{
  "n_layer": 8,
  "head_dim": 128,
  "norm_place": "pre",
  "positions": "learned",
  "attn_scale": 0.0884,
  "init": "normal",
  "init_std_o": 0.00402,
  "init_std_down": 0.00402,
  "optimizer": "adamw",
  "grad_clip": 2.0,
  "warmup_steps": 388,
  "schedule": "wsd",
  "seq_len": 512,
  "dataset": "wikipedia_en"
}
Each number is 128 + 32 x the weight over its row's rms, rounded and kept within 0 to 255. Layers, rows and columns count from 0. Numbers have three digits each. The size before them is the row's rms in percent of the matrix's.

# layer 3 attention key, 512x512, rms 0.0113, rows 460-470, columns 384-511
106:112165117169128112135161189080142141238181134145136195154115202133131136142145098117127135100136116184113125163150111131107127125111142143183098127128137109100187140107080087154132150076127199118126114103105086100107141083095165071158131149149123109113128116190190145114138098073114130185099158121114086068169115137163092109203169120210117107118061134161097172098144147107170087130128
099:117117149136102135133208164160114124155141120182112157151073159112054068118133101084128110128175140162105066172173141151119135108066131158148125159128149138128148106047119015138148117058125148128131128107123119176120074158088142102135131147082137129102127140126223127138163127147156118124133184103137111147135163142103128155124086128125160056164110156154073170058137121104115097158083
097:130114148172157125141162154141088137216160117143151152179121180122093069166141146129126118113196128136081068150161119196136093122064151148138134161125107128141164087044070058130156088088163171124129129126085079180093080082127167094158152146125115105118153134158237143090137102108132095139126150120099097127172103167137107136143100125146150071138086132122074120094152100076145101161078
111:122131112181127161201070148134127130135171138152134172151143139151097115128112164130130106171127130094131083127162079158117245125145137144051152123117119140093098100068081170103051149107144169130083135177119163090138092098076123175169133116147151156089152109094177137103115146131148080126135123138182107119135164097136116138106144126100175057153060211138071191017108132087131139145053
118:134157157120195126124112163140117159062103192128144123155123095144144157138126155197106110115120111111098164136125114110172190134127105108077143095089098171164082140138172156156072156174086125133145115122106161039155111176133128137085130159126134157129093096127073108081081099123122134071149146163156117128146172112103168161103133091058133162146106131123112070148156174164133155132181
094:123148151049144095130122089109121132050164157080141104091197098095177138151120153158149132146118144120169181123122141135152112148189139079144137072120104117101136127190137154124146147200118066099142157129156169093113152158159057139096116126146116127174143147119010154136143153086098128110178136142126121138123120093112132100116156139129142172126141108130152105199130177137155159154153
099:131111144101123082053126100111166169064078088088151098115131131106111147166139128177113082137073163110145190105120149099125108123133079095160151103161137088110112167175148152123167147161039093130115181112160175170130142195217154135105129113134109134152129099110056137179150118108077144157120105152107118125079117114125132123131122115115104207085170094143158108225121113176098135150153
143:088152152114113145082177132122083130093079111126135090150137158137158115130110124163105072124155098118119159105143169153123041125122083150155168124133087097160132119182154120132152131160097074081115122102113122135098127207171134132070080130118098140192102135140060136140109107122163179122115141120085154109109132110133097116135130132127062206156177110159132163226164086172132143075226
147:185126107166157161114131179079199158153074178164144153141057160161096178113136122134125121082130051171083139153114200162195098127067128109089145131123103164191083110136120044148102159077169144151128144092072085165154122107092134117136148138204146145098116137121187110131136087096122106071120150115152185192163132158084143155126088146102168183083137089079145132129145138166107164125151
113:191100162096152117079140077150126098109071087105144092100144094198074142176088135174122117112151137124108169102075173125107104117091133103169142104157154163104102162097163075111138099146084038146101129151142137143129133190171163149111126114174144124105104133135062147084128132175100134048136058123149088162107090164102157150083093089031124174104138089134182060160139129147159153155120
097:116153127104172106119118120144135114073141202136131127084161107138148119135134143172126164162122166135138144150087114104142086137146145085139136079113096158116091146177166171111071145165145092123137121104136175114148157158172108182099147153182143168157099137124037110144132136167080155100173137107129140135118148100101149120116133158088117127070119097171200077202120138163165142140135
# layer 3 attention query, 512x512, rms 0.013, rows 461-471, columns 384-511
116:172109115098116123104118101097137128143077096103135139121112115164139118151148149106126123165093114147105188125162191105095098130129113140180170130164065115064161168129112116199140125160174104120130095145124103164114149099111125104086076136150140114111179163104100104120161185065149078117077125095157192119094094155112072077089111054137063174132145167152148130161106163072143106102219
104:169153117124086108100123116149134093107088058111127124090124155105116126137103145096158097113133146177106159102177126103120123129098096149145157160104107092077136121115087107156130111141096125126152132107124095168113145153125049143152122141063154119140076113149121181139168220120167082114147153105163206162122199147120129123076126096143119159178103175102146122110045077165103071142122
126:108132107152127116112153149139095135135161114141143096171116104125113125095137128112069123113135140191088089133087127098123136137110052133126157111140134161128149161103138122192124080115140122143122110130124116123126099125110154094181144127059139116099160167104183137118097122157148109134109149086130108135117116156082101077132092120121154151107137202124134066142174088165125136126108
120:102104105129088163142146092152090152141137140114081089127130156067137141133128102103134121087139111093134091148067100121119133095117168109120059043139166161153157130119154154052115146134148153165104154099108109142098113082199140130139113121172109110145136106137142123136127126137135160158084122138071107136106122143172127148215119211124192097101196088161150125088132131108167135116097
100:092161097164120107149111147110141146162130152141093164138085167118128148103112160138139100142122119066147093131101084144142123100152175110090100128131135111169125165149141135099135133135129158158119118143110124130126125073178136114119161104143126107104141093119138124144143115161120191084120079085050144047082145101120143158176121135123160103171194041131133218097127060148111109012162
102:105141124129163125140131084131136097151139131134127133096088144140152157114104175145193195175124102103161135108099155143142133151154182124115113107073152091179079128133119122097163112101160092119153099145110119117133177075137128147117145131176143176133090193148119111081132128092132161106145124123090126096097068123129112138177150168117096079159144051107121219106175144097098120134201
141:138102152138127155138125096132157125116132133107111094068116068101125183138101144137097157123125080095155119155106121107160125086125176153133086054111142146125114160131162142083126076120125202141128184115132130126102174089136127105128176094174102147093066155161124119129161073133107164090148122131118090148069099145151098154154141177128136113122179111120165154088086165061085104123109
136:125074108123130184113102085167075134146164076130114120132152092117110091146132166078096154117130147094151096108109119118120116152129133168116067150138214146104119143122177154115194110122072075164144114110137146142133133179143153123091096116137170082114091126134108100112165193159100195120138098190137066108070188117162148165134110112121114113139107160187171151111169137048157091155105
114:076133130179138096143184144096160125162131147110075153128104147063155128088106049118177184128139101078147110109097141158150131156133208074122080095163164125151102117161150143130100143105189147122193173101094129123132150115098117110121152140144075085176116115189107109119129128112117155168171152177060152129198150098153148158194132201117086100070165079123144201102206119171125093137223
109:119117065174108121144125142107121171156133138153082157120100172072119152106135159118135100087105073099140133135127105117166172071120148123128101084121182113153101122143145117121134162116091136118180117109111101112126172079182156159177115101192093062147151099150133157126112127101163192157086121143027147115201158077138187206178116132154179126121117067110096167109173114130094139098130
137:121129102152103139125091135130160106081093150132136085096146091154132123065073098103059143100127158105119121087136112057102179089128142134105132080186100151112137180112128135146082122179140156193091161219137129124108132184115126101164147115183113110133131101137099139123133134221115073099149097148163137140095147154164151103112124134100150168125125123180096116115061173147103123104104